Part of a small language model's weights: 581M tokens.
Each number is 128 + 24 x the weight over its row's rms, rounded and kept within 0 to 255. Layers, rows and columns count from 0. The size above them is the row's rms in percent of the matrix's.

# layer 4 MLP down (transposed), 512x256, rms 0.0513, rows 353-383, columns 0-31
size [105  94  97 101  92 102  95 107  98 105  98 101  99  96  96  99  97  98  97  95 109  98  99 100 107  97 108 109 100  97 104]
[[126 166 121  98 118 101 117 120  60 146 142 128 118 121 129  91 121  94 146 117 124 144 138 147 116 121  96 104  85 160 135 112]
 [131  84 125 136 129 142 148 137 153 107  88 120 105 132 115 115 122 131 115 137 159 145 129 140 100  74  94 100 144 133 149  86]
 [118  98 151  99 121 118 158  98 126  77 122 157 127 158 136 146 152 116 141  99 137  98 108 132 135 133 118  99 168 200 134 110]
 [111 106 139 130 148 122 154 143  93 116 163 150 123 126 136 145  98 112 133 128  94 142 119 159 100 113  96 116 127 115  91 142]
 [139 137 180 110 102 129 127 122 113 151 157 149 127 147 111 167 124 100 121  87 117 109  97 125 142 136 139 150 129 153 123 109]
 [ 98  83 153 156 167 139 138 117 135 155 145 175 114 146 150 129 126 123 157  94 131 144 134 126 166 112  99  81 137 123 100 134]
 [181 129  85  89 106  84 135 163 130 146  95 143 134 131 142 116  95 124 140 134 140 140 123 165 112 115 156 118 108 136  84 139]
 [113 105 153 140 156 130  99  75 132 137 169 120 114 100 123 134 123 167 162 124 135 162 109 137 163 123 119 130 166 175  97 117]
 [115  82 103 147 149 184 131 114 133 105 129 168 141 130 123 158  97 116 120 202 144 139 155 126 113 147 155 124 125 127 128 100]
 [157 114 117 127 132 123 163 160 178 153 138 109 169 162 129 108  75 161 116 118 129 125  85 111 107  97 114 114 122  81 135 111]
 [126 120 127 137 161  74 117 148 129 120 126 149 133 167 128 124  89 118 152 122 129 138 111 108 140 109 142 118  86 158 103 155]
 [111 147 128 152 117  96  94 124 174 100 130 152 165 137 141 141  56 136 131  81 122 130 126 122  77 147 106 194 148 106 113 100]
 [202 151 149 123 108 101 115 142 160 151 139 108 190 100  87 144 122 166 144  90 123 109 121 147 109 113 126 126 148 122 146 113]
 [128 146 153 120 118 135 137 155 121 132 154  77 129 187 111 119 114 147 154 124 122 131 137 140 128 131  99 137 124 102 148 129]
 [ 80 147 141 125 112 123 125 163 104 108 159 128 154 145 115 139 123 143 121 169 141 116 103 124 125 146 117 155 168 119  96 166]
 [112 114 113 145 127 174 112 154 152 131 124  62 135 110 183 127  61 121 136 127 138 132 162 154 139 140 131 106 137 135  96 187]
 [203 129 162 122 137 157 132 121 153 158 100 135 105 108 154 100 103  98 133 129 146 100 121 119 126 146 173 143 149 113  99 128]
 [105  77 135 114 158  98 104 145 122 131 128 146 125 129 125 155 146 121 111 107 130 129 150 145 120 124 154 125 133  95 148 170]
 [ 97  72 167 114 120 140 116 118 149  98 127 172 134  88 141 148 144 144  84 204 192 147 161 190 159  84 166  79 126  98 113 114]
 [160 156 114 160 121 155 163 155 150 115 143 144 158 114 158 115 140 113  96 106 102 152  99 129 111 143 138 111 133 112 146 104]
 [104 109 147  93 118 112 109  95 155 155 136 141 128  97 121 159 159  94 165 149 135 129 105 168 144 107 142 100 150 146  99 133]
 [ 96 148 143 115 138 145  89  97  62 152 127 154 112 149 130 148 136 171  97 102 125  78  91  97  99 101  97 165  95 104 127 102]
 [146  92 150 151 115 169  75 121 175 124 149 138 159 121 120  99 104 121 106 108 120 140 131 130 114  95 141  81 146 101 133 134]
 [140 135 150 142 121 127 123 138 147 149 152  79 106  92 112 149 128 139 134  89 152 118 128 104 165 121 126 132 150  86 122 101]
 [159  92 123 128  92  76 160 126 133  71 105 123 136 106 147 137  86 121 143 148 158 154 130 141 100  60 136 162  92 108 111  98]
 [145 168 114 166 134 121 152 127 139 137 169 126 180 114 139 156 138 155 141 128 100 176 116 129 127 125 119 137 129 110 116 131]
 [141 163 132 152  97 102 133 159 140 128 152 127 135 142 124 155 136 106 107  93 124  94 129  97  63 121 137 121 159 100  89 137]
 [118 128 114 172 166 110 145  62 151 112 156 144 131 123 118 128 111 142  83  75 151  96 116 109 122 158 148 114 100 160 144  90]
 [106 154  78 132 113  95 166 150 135 138  65 146 102 151 111 139 127 109 147 120  74 143  71 115 128 141 134 126 151 124 111 148]
 [165  90 114 175  99 129  78 133 104 134 130 114 120 135  79 105 127 119 137 124  53 152  89 126  92 157 149 144 121 123 125 142]
 [140 141 187  96 153 111 101 147 111 109 151 137  81 129 124 111 127  99 163 129 137 139 129 120 110  77 137 123 107 134 164 135]]
# layer 4 MLP gate, 512x256, rms 0.0513, rows 354-384, columns 0-31
size [ 92 101 106  93  99  97  99 101  99  94  96 106  93  93 100  95  97 101  91 109  98 103 100  97  92  95  98 100  90 106 104]
[[168 114 115 185 127 150 150 131 130  78  85 113 122 120 153 133 127  89  88 149 171 105 141 100 116 153 110 171 134 130 136  96]
 [147  95 121 162 107 156  76 130 118 164 148 101 148 108 110 132  81 134 106 121 147 140 129 121 124 124 113 110  96 135 119 147]
 [142 138 102 115 151 141 113 154 118 108  98  90 141 131 100 137 147 139 131 142 143 109  88 124  51 145 137 164 132 138 150 157]
 [176 137 150 167 118 125 152 150 116  82 101 126 134 140 125 129 121 138 145 147 142 139 152 147 113 124 107  89 151  96 118 159]
 [105 132  97  89 134 111 151 165 134 119 124 110 127 109  91 134 161 137  68  98 123 145 117 144 147 124 159 157 142 100 117  78]
 [154 145 115 140 101 170 115 129 103 147 147 178 132 105 176  98 136 146 133 139 185 129 113 131  98 104 139 153  98 147 139 146]
 [137 140 162 151 132 126  94  83 135 149 182  89 124  91 173 130 147 167 166  84 128 132 132 119 148 130 150 115 126 141 138 147]
 [ 99  89  95 123 131 131 128 133 133 119 176 115 161 124 106  93 118  90 142 111 152 140 145 127 155 118 154 141 125 156 130 133]
 [126 173 142 130 123 115 119 161 116 149 124  98 103 129 133 126 123  66 148 174 106 139 161 130 134 153 141 123  96 165 142  93]
 [114 160 143 109 112 106 114 133 122 130 176 129 130 137  96 133 103 118 151 131 146 126 126 151 133 107 101 169 118 112 100 112]
 [105 110 174 140 128 142 137 111 144 146 161 143 114 151 149 132 157 113  97 122 100 149 142 167 161  97 150 165 146 121 154 134]
 [123  83 120 154  90 153 179 117  89 140 112 121  99 142 111 131 137 111 123 143 144 111 143 141 111 122 151 142 130  69 135 149]
 [139 128  86 103 138 101 124 158 121  89 133 112 141 158 150  77 105 134 137 134 141 132 142 169 143 151 127  87 138 120 139 167]
 [133 106 154 123 167 101 132 128 145 156 110 116 109 140 116 145 148 121 107 100 120 130 119 106 112  80 145 186 131 158 197 123]
 [125 135 132 138 150 112 123  82 103 161 124  73 107 102  86  95 122 158 122 123 113 134 114 128 104 131 131 133 105 174 148 138]
 [125 135  98 139 150 151  97 136 126 109 127  95 153 117 106 118 153 171 109 142 122 160 104 172 141 133 117 138 143 126 175 102]
 [ 76 139 127 116 117 121 104 156 145 122  94 187 103 123 108 121 157 130 189 134 156 152 137 136 125 151  95 132 126  91 173 186]
 [113  92 145 112 145 161 178 119  99 131 127 171 122 103 101 106 143 169 145 128 115 155 129 160 122  99 174 172 161 128 122 111]
 [154 151 139 116 126 158 117 173 122 135 110 121 159 120 137 148 128 112 137 111  96 168 166 123  89 135 127 112 132 167  85 150]
 [115 162 110 146 143 165  99  76 118 150 116 152 139  91 122 143 124  77 155 136 114 112 163 126 118 117 104 136 127 113  89 114]
 [127 174 104 135 162 147 138 105  96 105  99 120 118 122 115 118 120 138  99 108 118 147 104 116 147 136 104 122 142 148 115 108]
 [112 163 138  74 130 134 143 155 113 147 146 123 132  89 162 172 154 167 120  95 154 172 176 112 138 150 130 153 136 133  87 124]
 [102 110 124 147 148 141 168 157 116 112  88 134 125 108 170 127 119 142 165 153 147 166 121 130 151 145 135 127  93 166 140 121]
 [116 127 127 147 128 144 138 136 116 113 115 146 116 149 152 130 138 167 135 154 121 131 134 120  98 137 112 116 130 108  92 131]
 [104 141 130 151 151 172 150 132 136 165 109 131 164 115 177 147 136 157 166  90 168  85 143 145 141 127 125 183 117 112  97 115]
 [123 150 142 106 149 129 151 146 173  90 156 113 128  93  95 157 174 166  92 139 160  97 140 174 122 120 116  93 109 109  99 125]
 [144 165 164 126 102 126 162 169 148 131 151 118 123 166 119 101 104 132 162 117 149  97 116 107 151 144 164 129 143 108 123 125]
 [147 102 175 168 109 153 113  92  79 134 156 136 166 100 138 129 121 136 165 146 150 123 125 102 116 126 112 117 102 129 103 149]
 [110 114 141 141 139 140 126 141 134 124 140 111 130  95 138 118 122 135 113  73 119 133 117 153 131 164 125 172 138 147 120 117]
 [139 127  83  94 150 152 122 154 117 122 100  88 127 178  86 111 136 110 138 121 132 206  68 119 113 160 128 166 166 123 123 128]
 [ 99 162 106  96 127 136 119 124 123  80 139  98 115 107 152 131 163 140 167 127 161 134  99 152 134 105 142  96 124  88 150 151]]
# layer 4 MLP up, 512x256, rms 0.0513, rows 354-384, columns 0-31
size [ 98 101 104  99 106  92 100 103  97 106  94 100  99  98 105  90  93 104  96 103  99  96  98 101  98  98 104 101 108 109 104]
[[120 171 111 115 109 161 129 103  68 155 184 109 142 127 129 163  67 118 141  94  78 125 154 125 162 131 152 121  80  94 121 106]
 [117 151 112 142 124 118 110 147 143 174 160 124 120 129 133 107 117 139  96 101 127 140 139 141 103  99 129  93 111  71 122 126]
 [144 124 107 115  98 171 117  85 127 130 110 163  94 156 160 129 146  98  83 137 135 124 157  91 160 151 172 146 131 147 140 111]
 [ 90 145 129 149  71  80 131 134 147  64 106 125 121 119 146 129 147 153 141 177 142 139 140 121 129 116 108 130 121  97 123 163]
 [159 199 110 112 149 120 111 129  99 109 112  99 105 126 117 154 127 136 150 122  83 133 131 163 129 126 140 129 109 122 126 109]
 [101 118 119 147 162 146 109  93 138 121 112 118 135 117  95 128 119 143 157 132 127 118 180 114 205 144 111 161 131 142 130 148]
 [124 132 146 139 160 113 155 111 124 135 142 119 138 129 129  95 147 112 134  92 107 131 105 133  87  85 129 171 144 145 102 134]
 [145 104  74 134 134 109 127 143 102 108 110 102 105 140 109 129 125 120 116 112 124 134 134 123 160 110 154  96 134 144 111 122]
 [132 128 132 125 141  90  99 118 141 104 116 114 139 111 120 180 131 174 126 155 116  89  72 142 142 134 105 134 127 121  94 159]
 [152 136 122 132 102 180 150 120 133 129 107 101  96 104 149  76 130 143 114 120 148 119 135 136  99 146 113 150 164 114 139 125]
 [ 99 127 128 126 130 153 137 126 119 142 111 108 124 115  92 117 157  94 129 153 103 135 143 118 133 122 129 102 113 143 152 160]
 [125 110 110 148 120 106 152  87 103 132 123 163 105 124 119 123 133 122 156 137  99 156 130 112 180 156 163  91  92 108 153 129]
 [ 82 133  90 142 111 129 125  63 164 136 140 137 146 103 110 131 136 114 123 164 123 123 143 112 133 140 123 138 116 163 134 114]
 [158 148 117 131 166 136 160 129 149 136 107 135 123 135 141 128 134 123 111 113 131 170 105 105 121 148 110 122 100 133 150  94]
 [144 153 126 129 121 115 128 100 120 121 103 187 118 150  71 123 171 163 154 148 103 119 129  92 103 118 137 133 148 148 155 154]
 [141 114 124 123 111 142 108 121 154 148 146 110 135 145 116  81 160 110 109  61 120 132 115 115  98 121 115 166 131 115 179 126]
 [182 144  89  70 138 132 118 111 103  94 160 139 121 118 105  94  82 117 118 120 163 126 117 144 110 153  86 133 148  83 110 132]
 [165 204 108 113 147 130 172 167  80 142 145  63 132 159 141 142 113 150 113 146 124 141 124  73 112 156 137 170 130 158 157 167]
 [123 119 146  92 123 125  84 123 128 150  90 114 111 148 101 170 106 120 171 126 109 120 169 117 124 124 112 182 114 172 138 114]
 [142  65 155  83  74 109 161 155 100 152 136 124 128 126 106  99 101 128 118 140 125 157  86 105 173 135  80 117 112 145 120 136]
 [152  89 138 171 125 124 124 103 143 149 135  78 122 129 126 144 120  99 142 147 103 142 130 189  95 123 113 130 121 124 149 201]
 [139 155 152 100 144  94 175 140 121 131 119 100  88  81 158 157 147 132 108 140 142 145 180 134  62 152 104 181 138 143  90 125]
 [154 121 105 114 126  84 153 153 157  95 127 159 166 177 119 144 107 140 152 118 117 125 122 143 125 146 134 157 144 177 153 168]
 [155 149 105  85 145 118 165 104 187 136 130 125 102 161 173 129 125 130 115 125 149 133 104 125 121 131 107 158 123 135 168 108]
 [124 108 139 106 115 178 147 113  99 110 110 145 113 117 139 124 133 133 120 123 130  75 138 143 146 121  90 121 142  96 123 117]
 [ 97 167 128 110 145 100 114 196 184 111 110 124 123 113 146 117 123 145 109 176 128 120 122 112 123 116  74 152 134 128  77 125]
 [114 133 108 140 187 162 127 106 151 133 131 177 133 121 143 114 120  92 109 150 144 100 139 137  89 146 141 125  95 154 117 140]
 [163 103 131 139 129 125 132 133 106 149 136 113 116 120 128  89 129 163 127 127 126 100 130 124 152 140 112  96 138 109 142 135]
 [ 95 144 132 107 146 155 163 122 123 121 103 120 151 159 150 163 113 135 130 145 144 102 131 130 164 101 145 139 122 114 157 112]
 [ 71 109 156 132 125 132 107 117 127  94 139 178 112 108 153  86 113 141 107 165  86 115 131 140 101 115 123 107 137  96 124 118]
 [138  86 116 132 115  97 144 129 135 116 126  80 106 120 136 190 154  95 139 132 156 132 117 104 161 139 179 137 120 117 151 180]]